config = dict(
    num_hidden_layers=14,
    hidden_size=128,
    norm='layernorm',
    tie_word_embeddings=False,
    init_std_o=0.0423,
    max_seq_len=512,
    doc_mask=True,
)
Each number is 128 + 24 x the weight over the matrix's rms, rounded and kept within 0 to 255. Layers, rows and columns count from 0.

# layer 9 MLP down (transposed), 640x128, rms 0.141, rows 349-373, columns 64-127
[[122 141 136 145 111  98 131 145 122 157 146 175 142 125 163 159 155 152 106 122 151 109 165 147 111 137 120  78 110  75  93 155 116  59 160  85 140 135 118  99 121 138 152  99 114 150 187 118 133  83  86 140 142  94  65  87 122 129 100 155 168 116 134 145]
 [134 133 127 137 116 116 165 126 157 133 138 127 120 122 132 109 183  79 145 103  90 125 169 116 154  95 148 139 156 131  75 131 106 104 123  81 109 147 159 119 116 150 158  97 107 156 121 141 124 126 126  95 163 182 162 137 118 103 130 107 117 134 110 119]
 [152  94 122 117 129 140  72 141 121 167 130 152 137 109 142 118 145 118 138 151 171 106 138 110 118 126  92 122  93 142 157 133 112 102 117 130 121 120 128 102 122 145 121 114  94 116  97 135 128 149 125 118 108 130 150 129 155 112 129 131 125 172 138 169]
 [111 138 149 120 106 102  94 147 121 123 129 138 121 110 133 126 130 122 141 114 133 143 123 129 127 124 135 169  96 117 141  93 125 170 155 171  98 135 134  81 118 137 139 120 123 133 102 124  73 152 153  76 142  89 126 121  74 131 127 127 147 111  89 145]
 [124 162 137 152 158 153 131 118 112 141 132 116 174  98 130 131 111 129 130 141 129  67 122 118 174 151 137 132  97 151 143 211  98 142 129  70  83 163 126 111 129 131 126 124 146 126 196 152 107 128 119 146 119  78 131 125 156 155 168 138 124 137 139 138]
 [150 118 107  99 125 160 163  91 142 160 158 178 116 105  75  68 103 127 173 124 106 110 159 108  95  98 169 125 194 120 112 168 144 100 117  88 116 153 162 144 137  77 145 141  44 134  91 171 141 131  95 110 157 134 122 112 144 165 105 108 100 109 152 116]
 [150 141 165 141  67 113  98 153 141 108 118 152 120 140 134 120  95 109 141 158 125 134 140 118 119 125 102  45 155  99 110 110 134 189 135  84  83 156 103  81 149 131  92 150 155 131 126 157 118 180 153 123 106 139 132 116 143 127 134 118 107 106 175 107]
 [153  98 126 144 121 146 137 181 127 144 145 164 137 148 158 140 120 123 118 141 164 113 141 144 100 130 158 115 137 114 144 159 122 154 159 109  96 141 136 115 108 103 126 153 134 123 121 100 118 123 141 137 122 135  88 132 124  73 120 115  88 146 130 126]
 [109 119  71 102 106 150 126 121  93 142 106 115  95 179 130 125 125  97 136 103 135 116 100 107 139 155 148 132 115 133 153  98 142 137 159 134 112 125 147 118 135  83 163  76  61 113  95 110 152 128 151 130 109 112 181 137 122 128 136 164 124 102 157 126]
 [ 89 102  84 163 116 108 139 127 123  71 137 142 120 120 124 132 131 129 130 102 117 124 160 146 118 127 107 161 128 146 124 124 126 122 147 155 166 185 141 117 107  64 141 108  75  95  85 140  96 154 146 183 112  77 148  71 139 135 149 106 127 158 136 166]
 [150 126 123 122 103 200 159 148 161 171  97 121 108 122 129  98 146  96 132 150 198  81 125 141 116 114 138 201  99 172 111 135 142 169 146  73 139  82 121 118 151 136 132 126 145 149 142 120  87 145 131 172 121 119 133 154 178 122 185 143  89 165 132  96]
 [149 126 124 146 130 144  47 111 110 124 102 126 129 141 149 120 130 115 108 106 156 154 117 144 137 132 123 123 155 152 159 123 129 129 140  97 148 109 119 159 133  97 177  91 113 121  90 111 109 113 145 163 148 129 138 137 133 143 122  89 107 133 158  91]
 [112 148 120 122 140 127  86 119  84 164 128 151  84 120 108  92  79 141 148 108 122 135 111 184 143 146 116 166 121 142 137 126 103 109 131 115 129 119  74 121 140 143 139 128 117 164 143 118 154 130 173 128 107  99 150 127 111 137 105 137 121 136 129 176]
 [108 119  92  88 118 105 165 148 142 141 139 136 148 119 154 125 130  80 155 148 156 120 111 144 135 149 183 149 103  89  89 158 154 127 128 114 139 162 120 125 133 137 145 141 117 129 134  98 144  94 131 153 148 112 144 160 180 111 116 113 148 150 102 140]
 [114 127 121 112 129 141 109 152 141 143 111 102 179 132  96 131 187 109 149 139 135 134 133 119 116 170 149 110 158 126 134 163  97 136 158 109 109 125 127 203 138 142 114 134 114 123 161 132 123 139 106 137  99 143 167 128 135 156 120 162 134 111 121 118]
 [125  86 133 111 165 127 126 116 110  96 136 128 102 127 125 128 103 116 137 123 157  78 121 119 156 117 122  93 129 147 158 158 115 142 104 142 154 144 135 106  86  95 132 179 162 134 160 140 138 126 128  85 103 110 127 145 109 157 118 107 146 134 121 157]
 [ 88 111 147 153  77 127 119 145  65 139 142 157 131 116 106  98  99 154 130 123 104 116 116 132 116 144 109 130 151 116 112 136  86 126 141 144 161 121 113 145 140  82 148 154 104 108 107 117 156 130 120 124 142 109 133  81  81 141 108 123 104 146 128  89]
 [110 168 128 108 133 159  91 144 127 156 144  90 155 108 125 144 149 140 124 122 144 132 120 127 122 135 127 134 127 155 113 125 153 140  99 122 112 145 122 156 162 106 143 106 174 138 109 118 142  91 125 125 119 193 119 133 140 101 168 126 102 156 124 124]
 [141  97 163 191 136 123 167 136 117 125 158  91 118 111 155 118 120 147 108 115 144 146 128 112 159 117 146 104  97 131 109 125 142 153 131 122 146  89 133 150 138 168 145 155 110 115 121 103 139  85 124  86 106 117 153 134 123 134 120 115 150 117 172 128]
 [105 155 152 125 109  95 107  99 129 142 152 107 139 127 119 150 154  92 127 169 119 141 149 160  63  96 124 110 122 126 142 130 155 146 111 128 116 114  81 109 156 135 130 130  93  99 160 134 136 108 127 123 128 145  94 126 104 149 114 112 156 162 108 111]
 [115 170 111 111 151 127 125 101 183 173  90 130 110 118 131 147 107 152 130 137 128 156 136  73 150 145 194 126 118 115 159 128 111 142 158  97 124 120 113 133 129 122 151  95 153 192 105 152 123  84 117 151 133 137 112  93 124 115 143 109 112 127 104 119]
 [137 178 152 142 145 151 126 123 174 157 138 143 136 139 141 140 106  95 144 150 122 130 117 194 147 140 154 156 103 120 109 131 171 114 132 134 135 130 139 141 141 148 136 132  98 119 129  71 140 104 119 112 156 111 165 122 156  41 134 108  94 175 104 133]
 [ 87 144 114 151 148 105 127 173 154  99 122 131 112 151  76 145 132 138 162 105  98 150 146  88 119 142 104 129 126  94 120 117  81 160 114 126 175 111 176 159  87 123 152 171 102  86 138 117 101 109 111 138 134 147 145 159 102 112 121 136 107  95 143  84]
 [183  79 122 185 114 117 167 153 100 101 132 141 132 156  96 127 112 107 160 126 110 108 157 146  99  69 104 173 115 132  94 133 143 174 132 132 160 105 112  83 154  76 149 149 100 106 181 136  86 116 108 120 117  84 134 126 140 114 140 117  93  92 156 143]
 [142 212 119 130 127 113 141 145 164 111 153 107 141 131 115 144 138  97 121 151 128 140 107 123 148 124 116 116  96 108 125 142 151 148 172 165 136 123 125 101 110 124 137 143 124  92 106 152 133 136 138 153  87 133 131 135  95 121 110  94 126 134 100 113]]
# layer 9 MLP up, 640x128, rms 0.135, rows 350-373, columns 64-127
[[101 126  92 130 104 140 136 118 119 105 125 149 126 125 163 119 153 116 117 155 141 125  98 142 161 124  94 134 107 144 171 115 139 111 131 122 108  74 149 151 130 100 110 151 119 113 126 131 107 115 122 116 135 100 114  97 127 188 108 187 126 152 103 145]
 [128 153 137 146 154  91 170  99 169  96 155  88 145 129 130 127 134 126 137 125  98 107 112 160 112 140 184 111 153  77 143 123 152 153 142 140 157 147 138 121 150 109 120 139 153 148 109 110 128 113 150 102 144 110 133 131 105 147 155 124 127 111  97  84]
 [119 139 160 133 114 160 111 143 157  94 105 130  92 193 100 136 168 153 103 135 130 142 105 128 119 110 105 119 102 156 138 119 164 110 123 138 156 168 113 118 124 157 138 131 133 126 111 154 157 153 127 116  94 157 149 113 117 129 177 117 123 161 141 120]
 [122 153 179 104 130 113 135 125 116 138 101 125  86 108 142 107 137 124 126 102 142 149 139 110 106 111 156 187 159 125 117 122 166 161 147 163 132 102 167 129 134 124 108 200 121 152 135  85 146 153 133 121  98 121 133 154 121 125 144  73 159 116 119 119]
 [111 125 131 174 123 142 140 124 163 130 126 107  95 133 109 121 155  99 151 119 165 134 103 137 130 118 124 152 153 146 103 115 123 116  95 102 109 112 109 117 146 116 121  93 146 112 179 151 158 169 109  99  75 133 158 144 143 103 138 129 182 121 169 129]
 [115 140 117 133 139 142 157 150 142 167  99  95 118 112 147  81 134 130 120 120 148 113  88 146 110 125 130 114  83 126  98 112 131 163 158 128 147 117 143 147 138 119 148 149 108  89 135 136 120 119 150  75 139 125  66 127  75 110 112 190 144 125 120  74]
 [118  78 124 140 125 109 146 159 155 126 127  80 109 110  68  91 123 113 117 120 143  96 124  77 128 100 111 137 138 158  89 114 143 146 146  88 170 134 143 138 154 106  90 169 128 171 112 122 155 121 139 104 144 187 116 109 115 157  86 125 157 168 118 165]
 [154 129 158 124 164 102 128 123 129 136 119 141 132 101 105 129 131 130  96 143 104 158 119 120 121 139  95 134 122 124 142 116 118 145 132 112 165 185 110 167 137 128 126 149 148 154 161 142 129 206 126 115 151 160  90 147 104 140 115 163 133 164  94 106]
 [117 121  74 141 126 128 101 119 151 114 147 187  99 110 138 146 123 129 138 121 114 102 144 136 150 145 152 196 161 204 124 139 106 107 129 137 122 135 147 139 112  89 120 125  93 104  99 137 103 114 108 133 144 150 133 125 123 185 139  88 113 134 127 115]
 [152 126  83 129 159 168 152  90 148 174 142 162  89 104 139  95 166  87 126 157 117 116 115 105  70 114 117 111 179 113 155 166 153 128 116 117 118 112 140 106 117 123 126 114 123 144 133  78 128 119 178 135 136 117 128 117 120 169 134 119 120 119 114 142]
 [200 146 137 174 116 141  68 128 119 151 128  96  83 127 135 157 114 123 116 149 172 135 132 142 138 150 129 149 146 123 140 126 137 157 113 123 100 138 161 116 164 114 115 152 100 103 118 125 137 117 121 139 146 184 129 134 131 150 118 148 135 126  91 128]
 [135 123 173 117 123 128 119 157 138  98 168 161 110  84 173 100 168 113 116 172 143 134 194 126 134 123 175 113 118 123 126 145 136 153 130 152 130 131 106 137 152 131  74  98 146 125 144 127 125 194  92  77 144 104 150 139 160 133 116 106 127 119 156 156]
 [131 123 168 127 115  99 100 117 136 141 142 138 164 143 119 109 119 118 125 179 130 126  98 122 116 111 121 103  92 134 110  82  82 149 131 151 155 106 102 141 118 119  79 124 119 114  81 161 156 135 131 145 162 125 119 123  86 121 141 140 163 117 137 131]
 [116 117 140 122 137 145 129 139 117 101 133 124  97 148 148 147  92 165 132 138 130  82 168 121 104 136 182 156 108 106 130  98 101 118 122 155 156 144 146 128 160  98 143 110 154 122 131 176 101 179 120  97 127  96  77 141 121 157 142  94 139 111  61 146]
 [100  98  93 153 101  67 169 113 136 128 130 150 129 127 120  99 137 117 136 129 112 120 164 173 117 168 124 133 125 103 128 111 143 114 153 114 113 105 118 100 161 158 142 116 133  98 101 127  94 170 123 128 129  64 161 112 106 145 155 160 141 101 121 118]
 [145  98 116 115 139 122 142 131 116 122 143 115 109 133 102 103 143 106 106 130 144 157 128 169 131  97 165 125  77 128 191 124 123 107 138 114 179 118 178 115 127 144 100 132 135 137  64 116  91  98 141 119 156 129 131  98 140 156 136 104 193 131 109 138]
 [126 105  87 113  99 138 167 126  82 101 173 114 107 140 116 153 120  81 140  92 130 122 180 174 109 154 170 102  88 149 170 161 100 126 143 128 146 101 108 142 153 149 126  98 130 124  96 145 152 114 159 156 157 168 140 117  96 155 108 134 102 104 126 151]
 [134 140 117 105 109 113 144  85 123 126 146 122 125 157 171 110 172 136 150 127 167 116 175 135 127  99 119 121  97 119  93 118 101 122 130 125 126 118 149 123 135 115 107 179  94 131 137 147 124 151  85 152 108 182  67 152  88 132 161 189 163 124 120 110]
 [159 139 120 141 152 140 128 160 114 147 115 134 130 104 100 141 113 154 149  96 128 130 136 181 138 173 153 115 127 153 160  80 108 117 149 128 159  99 104 104 116  95 127 127 146 132 170 142 131 139 124 156 136  71 123 165 123 107 127 124 139 185 127 126]
 [150  92 119 152 138 127 126 135 131 116 142  96 120 110 137 132 101 136 161 124 113 113 110 146 123 113 125 175 124 141 169 112 173 167 162 132 148 126 115 124  85 152 127  78 111  91  89 122 127 126 155 121 178 147 154  76  94  96 119 142 167 172 113  81]
 [151 148 124 128  99 140  71 124  95 165 146 140 156 112 129 127 122 134 135 158  90 152 173 142 153 107 142 131 120 153  51 102 160 130 118 114 148  87 125 166 123 143 128 191  92 102 129 118 110 165 153 127 141 142  86 119 103 145 153 147 149 144 137 156]
 [143 106 123 105 127 146 120 138  76 149 151 144  77 143 160 137 187 148 145 118 127 114 162 132 128  93 151 134 115 124 132 149 109 140 140 150 116 126  80 154 115  74 116 159 107 104  63 150  77 131 148 125 120 111  85 124 102 153 133 122 176 149 130 122]
 [134 150 100 113 123 131  86 132 147 111 161 107  93 133 120 145 105 166 161 172 193 165 110 119 155 126 120 166 125  99 151 153 122 100  97 136 102 152 145 136 119 130 124 151 131 114 104 123 117 146 108  97 108 105  79  64 118 147 148 129 116 125 108 159]
 [167 128 133  84 137 171 142  97 117 132 143 148 121 123 115 113  96 101 163 118 144  75 119 123 157 135 143 124 127 134 125 120 127 154 106 144 143  86 126 113 155 108 170 101 111 136 152 138 135 126 146 139 131 121 124 122 118 107 145 145 126 116 129 134]]